Weights of a small transformer language model.
Architecture: LayerNorm before each block, untied embeddings, capped logits.
Each number is 128 + 32 x the weight over its row's rms, rounded and kept within 0 to 255. Layers, rows and columns count from 0. Numbers have three digits each. The size before them is the row's rms in percent of the matrix's.

# layer 2 MLP up, 192x64, rms 0.0808, rows 51-84, columns 0-63
093:096113092143075158155142088042183132125153157132147130128140080123158131134118039129104079131182157186155114113160121147107153162074127164111123040131137100094116159104137122140150104124148120
113:104120122163133139140127153133167130145118050093188186120121099106154105094122089099129234167147135116094141144137148073167109100141158134113159093127089063122109158134170093088184133105123124
122:167094156133135160095163139147123083135148137123090133100110158176120115071098160049125099095195117072153141117097122118138148084120179128102186171152145156118117186102099057157085118107133107
103:150102081102116145112175135140155143144119134184171147128097112093172072117052127093142162127125200151106179145146166121099131070135104139184114124147120069064140134072127093119119182116117152
098:124135114067105060136131076155141129089110113131167111111152133167107159136101155146068126142076212116055124081155099132152185154163101091180108143139132097146154126174115153094157105127152163
082:110133131127129107175076117094169144158121130118158155081164074095193079140111165138158173130123120096079131186163088173041132160175150146102117104124146104139128119080176121097139167129129086
105:145093147165174112133137123111108158118102177168130180142140069121118058133108128140100109119139115101152106163081075041131100154104208090158134093143159084160124146153077142102108113149080145
114:115099103164147142157106136094130138125164143129070155087111038175143149129186177130152128096164109111135141122149148099170069133158151138076133105163105126084022106126114168114131099131128164
085:129153085103110113112131104180180181102111150081155094107148159154075154140164177087108091140151153219123142074113192101157140057179104120132122161096087141113143124109127150130114133111117158
100:103192114089099100188120117136094109125111133104114119093167229157128092165201118133129141144142173135105098136135114097124156086115125145156112168081098126131145160117150121105120079129209187
096:138049122128138110132174114115151126070125108114159120143098139084178107128143154092117115122131108075087156146103158093111152112149151086176148153168121058172102060126187149175141182129085164
109:135136139148147095122087228122138072163116136150030079101155171129161104108077124138165171144113150146111131174117139057134080169181116133134143129117104141155105110143123084115170134145111134
077:122145095173128112078155117115151108127168116153132157101132166180161108138152152138136105128085078153119177130074148134122072152107149137131143150144081163158034132106063085146138114097119038
077:188169159114120160140098107060133100135180141125124161133156074145128196069073148134159112108106107201123150200120122173117170150104122144118117140097119144054109126148147121092101102125139091
120:129130135126144097099147055112131089124133147120123151100197146143152100114141157076165064129120098098164104128121180170102132115144148051128042104154130137144148118178137122152076061117158162
104:153142110155126132100147082143120111175160086138157083084095165104144127122097155088135124098161092102132074130181099194122183135111168168183116167094139146114122067122155106163124171101114050
117:140108087146170098150162127137167131089183086134132091109141105174070065073062182116100142100161105135139146150164136133146068165125144147143102169171119133162114108123056144114092105096125082
090:137134149150127088128130159111075131178076088118129096168147156106062167184120088114146095119151105155151078194146143077105130141119116109128139082091127170137190125136123091114185077147167181
098:148136103133120096112157151137102129100103162117153103064135171171121150109124123095060144091148131057126179151144144077040093069163126143157152174128066153117128152123075136147129134149173156
113:140143043068107148137093164116123151145107135147146143155117146084128194170144070145171114176040153169105111155109087119137129080146144146170137098116076129117124129144168088150153139188134121
083:099145119167135098070103149083164179104144201156128147044150118121179132131164099120171101123138191099146170122090118145136123147107074132177138134132113153083154127109101109089121069168081113
100:083134128128172149066078112168136157141167113144117127125075133154124139123111133134069174087132197096118147239144138080148103080139136098146140117188138139114122148119114097079114185116111112
113:173116168055086099131086168067136129170120146137131121185072126069140117121153142126129171200090159155095100147119108131150152145086141146162128053157111112120158108179166152146121105169121120
099:116136093149092103109110150079078137074091147149117153183133141101166107170166089170137162133163144177166109165162158096154102088147161086186146082113132158106100076145145095106149093179164163
100:101144069163107104098097093150111121129127149124123177071149156145187134174145174070137100174147110138107155132125133096146063070122134174083133144169128173153097191093086108173140112173113128
107:138153118113127121138158064132135050118099175203162191138120127100102168181167088162156118170103064089134129083115141139133185122115160149086133158081112117155119107092134126146159084114106101
096:150129145140099122107118161140125161111143175086140129094140185142105151147131092119087101152169083159059127087181131122182131037090192128118137153092118087149099125170105146133120131057171118
092:130074096168158157145116146110085112151068123190116167127127159110142141111177121123159160178087090164063107161079182145115147089123128139145127073112073073160088138098142095131176118128155155
094:043134096153105126091154101100166137065109124110105174129107096117140138166136137153114154128112160176043147130156159111151114096105140152153161172146123090097142197138137079078151154060110129
100:110074123141130141108118138173172086116112078111095142155105107183145117140121156088080099110148150122148134095168150106116121094141164053160079215096128176108155160130103182113118123079173168
108:134126112119080114094096137100143164178151151153162076143158184083143182095112153115109203133119072093174123108068097129109179087166155138117171114106139107099137148142166103123097165157153071
106:185106104125151097195118145196099124125134174095076146111153163145101125168100109169082087189103103071163104122088160081143142079129088129128175156140165146156117117109120123187102091130114148
095:130103130125153115161172106141177119196175145162103125129117117120086133089104205140097161105069129146099124150123192027092169097135108193154109152142082134143108116128105117152168121112134139
102:117110131164108042139095116187132097131105116100174151084112161135163153124169058160105086128162092166086116092153162202124107123076153151113119162153155115113083123148130138122123179088155085
# layer 2 MLP down (transposed), 192x64, rms 0.079, rows 51-83, columns 0-63
096:112104088123164121145206080128132115128078125135145161066143087153133148111153100143066099143184131140141118085176152162102117151103182140095131106163156146105121133150153170115152102090209064
105:126093145172086074178105132137137091098128141102105201113102104181062164132158119113116132082102109142147093094118169114095177176136135105089179171194120134112094095110162128132183142162128104
114:074177139153134115179086094127103185111069145129126126109153128142137105167173062117131104202166135154149149091083111100115131108129110136133150097125157117141050178093089116098136151126201108
102:090189106155090159072201080194036131105145127108124130106198104150161118174139133075084131088177104143136086136118145119087094120098131150120108141154137134130149107143143131132170123139158111
107:128125137043148105121134092168129139137176112084116103124161126147047110092109144132119103122078172149113170076167135152151107177146134066179153165168110095161169102127139172091117163125078147
083:144130116115100140174184196165108158110184127076100085125055121092164141092135091163079110167141149132145089097119163118105117118071100090177153145114122167148156151169117159070103151115110155
098:136179107096113065157139165105138146138122149090112118151119125169163129124069114113170136156123059161103086120120132163140083160080088156080131135079093124182134108121196127110222138131156135
113:165155152164131078034171086138084109123050130159146136127118150153172144105120135141128117111117042111160123092103135166084172112089180138119133121091124165138144123103120110119152153155195153
091:119127144167138132152108099183123140132056108112113100135121139156149111145158122183130119148105189140060159102142177120139095111133095117131057115069086174141131045086166128120105165110127192
104:095234102130106086147101107122062132126109145149087068118168163179123145143132126110177153121132184134155103129081111101161154170143113130147109137053072138159098121101141171122134090146142141
096:138143104068177136066050094152148138195094135130108134126162141157100145129088128115144120108076164129114134130146129161154116173151160145092067135083097144089168181169134092141103143166154067
111:115171148120125180156114159193101101162132123159087061155151140153151141107142141102108142130120115123140105132128088069104061146117116159083155110110109145147099178139042082209148163145101111
094:131180102199132109104116116100113109173166166134095162104140163166127113165127116136110121111148164095173148131118135106124114120096145157093173137212119145143064113076053069142146081168100093
078:176118097090046136164080104147126138180127165147125115136153126082124096195177095129119146107123119124132131174144078073105107125128109112110204095104150099130177157112110178190089104145118155
094:058129151177127116143053188103094140132124084113150121140075097127094116123112089145123191108167141116091147136127103082127116162126145225100198120125126148130127137107168128135183168131158108
085:114115143165124106118068140132127124096068195100089132182189109184157128127127097183118118169135145168087203131067153080124091085117104130120088105140142140137120129143138123114170079146139184
118:174170121128121076099124141094171115062084131095162144147150122204130122071133216075073109116099144119138114105093135148154146145118091172140099168148132155134083100145098180151129146107122169
099:159097129130114155122136166155133073172152173109085114128130149000139117109106150174126148153199109126148116118101111166115103135144102113175162143087131127157178129121069122168127132114095093
101:131125157191129160160084068137091172133079127174142128155151114064083137182150107089104113091130149172160116114157126091098155081122134154113082145126221131099126140089135167118151132124074108
112:092175142092153194125084103131124138138105098147105155093104129059150117165108097148154151163181132115124157117101151072151149142151110093136148077136168109163134111114090207096054145135185104
087:138198107148128096208109119172131137132155127163137204118159107168120118197175106161115142144118093096101123131109114091120113106102153156036122135068081135110095115134119175084102147121129115
099:116069110091096124174130171140148075114093121123143151108192133123136126144121094161148154154124126169118118070143117155122149201140168138097076094040158158106204080126116147150119101107166122
118:140113144120074107098133104118103156111080060137165133141128169120118107121129149162078197196062162101120177133114067177148118149119098149119140109118174104115140177197103185136142098123113117
094:147176119090095117142150127129162131162181149157106125129135148034056121059082080149142127158107129118120136181139141158145164159142137179128080141149097123161145099096098109136125135131034127
101:121164108116107150075182099148167175140125134133147144175094097147161165131154106075091140112139115052126121166053093113188123085133122133121110117108127174101115155101129086109121157149177211
110:125183154133121152125192139186107130058123130123117108149150108088117144101099140057156100095123057112102098086146094211112124159128122179157164186148092151154128152133125174132136105151089108
096:116098064154141133106133110123153083088124151109105107133115121131136103177145155183124146163053106139144070122099146092145085132182133158123115123119168155112215122153103128173189079152069164
082:140174132044128139096102120134140132138173155129129124119125124093165123135128128110095101099132162065130092112123057147197100138110176215106122146186170171087165101127138166168099133142097101
098:071153109129074147132163062106106177135090075114137119167134144090161148144161087164101094116130143162107105108119119149088104151097072159188156128147167085125133178142189088133145189167147120
102:078092099169116112152056152065152165204151067156106157101136165154104164127193133140135111177152107130083143125119132087135114147140135101109119116133156127119130194110065165127115148066129144
105:137128096122136139166191091137115100044143139097131147171145134178109100167175081148142061129092142168111142146185170117107064101061123102152103152151098140127113126108079126133180116121139173
108:126110142070141115111150167170096135123147159119169087117164120176054075126122134130122095163107187073139083121128165130192134116110112146118129125165062206106145128103140121164137112118058158
096:108163110096208122121157136151153125134135153114116058135097140156146152133141126112142087139124110093166068135153095129145135140137097082165133096159153217059150128106078053154177152131093126
# layer 2 MLP gate, 192x64, rms 0.0895, rows 52-84, columns 0-63
101:134106059118165143170157105136179168093113080090108102073117086141117141107054145073088165113104132051125161159146148145179132128155166108119152126118141171133137173095172137135166095107133160
106:197074103134147096120119149146134077131159134099114167126078122121083086061080154057110147043127103103132125157117147167129137132159163129131127193120133112153183112196134117140114155119104105
102:101170123105066154124073091111124113137137163168111101122098154082160164162111079230138145200128158127142162122148127109154146138148101110116153140071127109171118098118188116090132127084106176
100:148133161144151191125092175147125148112158182106110090125101047098107110098137116137183102072178076162142119145104184120092109160120112126109144161106135142094166115145190142166096162113099067
080:123172110139111087126133150069106133105215082127096172109175108163097152175071115160115071095160123144147127084130169125123175141061092113088113134104145161185156156131125163123095115167133126
101:135105100159195156106160095159073176135169146151151141132136102129130061122120161106098101099137085095131117170104127062182091127165161107106112168118186095095177150167091140094109072134142148
114:106099110126197149185083144096106115084166180121072125115142068131113132135135164106136143104148173119106148150154126117205097144199133147123125128149119099065117070178126158129100096076094136
080:102080127050146108095133152127123117157159145143160096120079156108099141168056142109188097148123128101115144166200153111112060178114151076094159119109110143140201129141141145150125129169116088
096:116124109102075169153083104113221155151131128186155168177082158101096156174149120133155119133106125165075101127131124125091123150107119147093135119127181059123136135164152094155191083112103166
092:090151127120139100120122077206179141147161096133173169063108148143138167166155134120081146107125166115124126101182131140110105147185075147121114139082093164104177126150053126118094178128134085
109:146164116109099125117099145154191121147165084139131081089144051108181099123082122083153135092106130206122146147134169085128092134157100138155122099130098130188152105211156115079140137155122112
098:117123122122122088134156151113161141080122135103194085117154106142072081120127138115127108142084105159103161137105152187126155155137150067132062151053122153192152140158169105132171158080155070
074:121171131149068091146134121165102154123063099110116100115156162122119097144145136120102136182167155160134117111130110096199128102166061150110117145107210111149128189124086174110110097138176190
126:158107089158121093128158089144138094109130156121097162128202153130149069116138130094148094121130111137159180113101228158143118076177148077151099142122095087123123119184113108136090112119137204
102:094125135191087110137140089129143101152159090121144089098052179145112106147158158109157140066118098105133146140155171194134138139109038157172143175116123120117102100150106096137130165070126087
112:102041105147129139133165145165133121176140100184093134117120105090155094123095071181176157093115071118133154146177174129137135116133148055154171109149080071143154127161112111111140097121142084
082:139073124115119166093118134167140083135151145095129089151149117080147177142123161198142145158166106119111155087036102125083124134173130113182149124093145086102162148094126121149114174127113044
102:124147130099144108085129122086177083153138119086090121136115094141166120028071160148133144091138098094148121143112143170106128211156100102160129120146100127154108136153161123099104168115208180
121:091139151140153130117107106159119093127123106155136120133127179117132093139144104085159140117190136129086156102099170112152121149172124102087147062125156053089161153129131219043120169125150080
084:136084171136092099089139147095129177078100103111108060097122096095179143143145118158097079169112131127174178122114170154176095165197157046167094130156123139156143121120134113134085128116130104
090:132140145156154113113158106085170147182164088097162134059074139161072101147134186082133120091056132097108163173117174153150067118113125173151143136146133098152088154169139120145103150102122086
130:145077149147070112152125094137089154080070071106107157163156142112133115118133133158108181189112102140096156130076100179155112112093105138098083152144153085124146145215118171140184108124150121
095:132105149116121097110161136159159112155160159151121127116078197100098160090083126169084170173126066084155170114105106099186140120121105151051162160125143162154185139118129133152134078072135152
096:115112106132107111177081120156113123127128113068131128092195150102126105135107165122177092098126149197123139074211119109113099181108108144148179125156157114116152142140140182134113077068113064
099:096134128084111120126104181112106117094153084128120089184093137099144089160097139084155170163122123203128100111162134157148111085124118107218169105184158111158094180139155106106127164071110134
092:123090133138162101142130108180137132072113093134152169120177128129199103189120112149128100161196129141081128104136082116080151084153114106139121135067153127121146155143089157105087200138172070
122:119164166051136105101111122149167179121158170114169072140114132093114126135073099150112103123131187077150140130166067098169126156186118144136121152129140110105186095130142125130039167145117104
096:070151104074122119109103091117170150122082159166141121202126080076128118147121113118185157117142152138147118144129083102086153139143093189155116101091185115124154119130168132069128154193067146
099:179122104118157119135136116130151052111076118111075215120089150102170078161089133176135163128124105129168154114091211122125134135084117154166143152130116128162133089109127086132141121094126198
104:127123150165127120116085120207127158082240121093143074095126108140160162127080133163139148120181124146172166102130124161080105128157085116121089171134100108137118168123106130126100133094143064
102:127162150076068115140116141115087116169128159140148106163103136093136114146171058140168140139115212128115085171093116150145194089158151161148135062069146140136144064153159119136145134124085133
092:144127119086131130187091194070154089141150094194114103112139076122180105143112150138139151113091196103127144164128097095179168171160146124196123137146115166091157091123141093071130110146108121
097:109112095120162195114142139170061118148103119125119205112145098116134134167169180124146128059149126122084151133149108041164159097131168135120143109086085173130170150114089132170163120103095120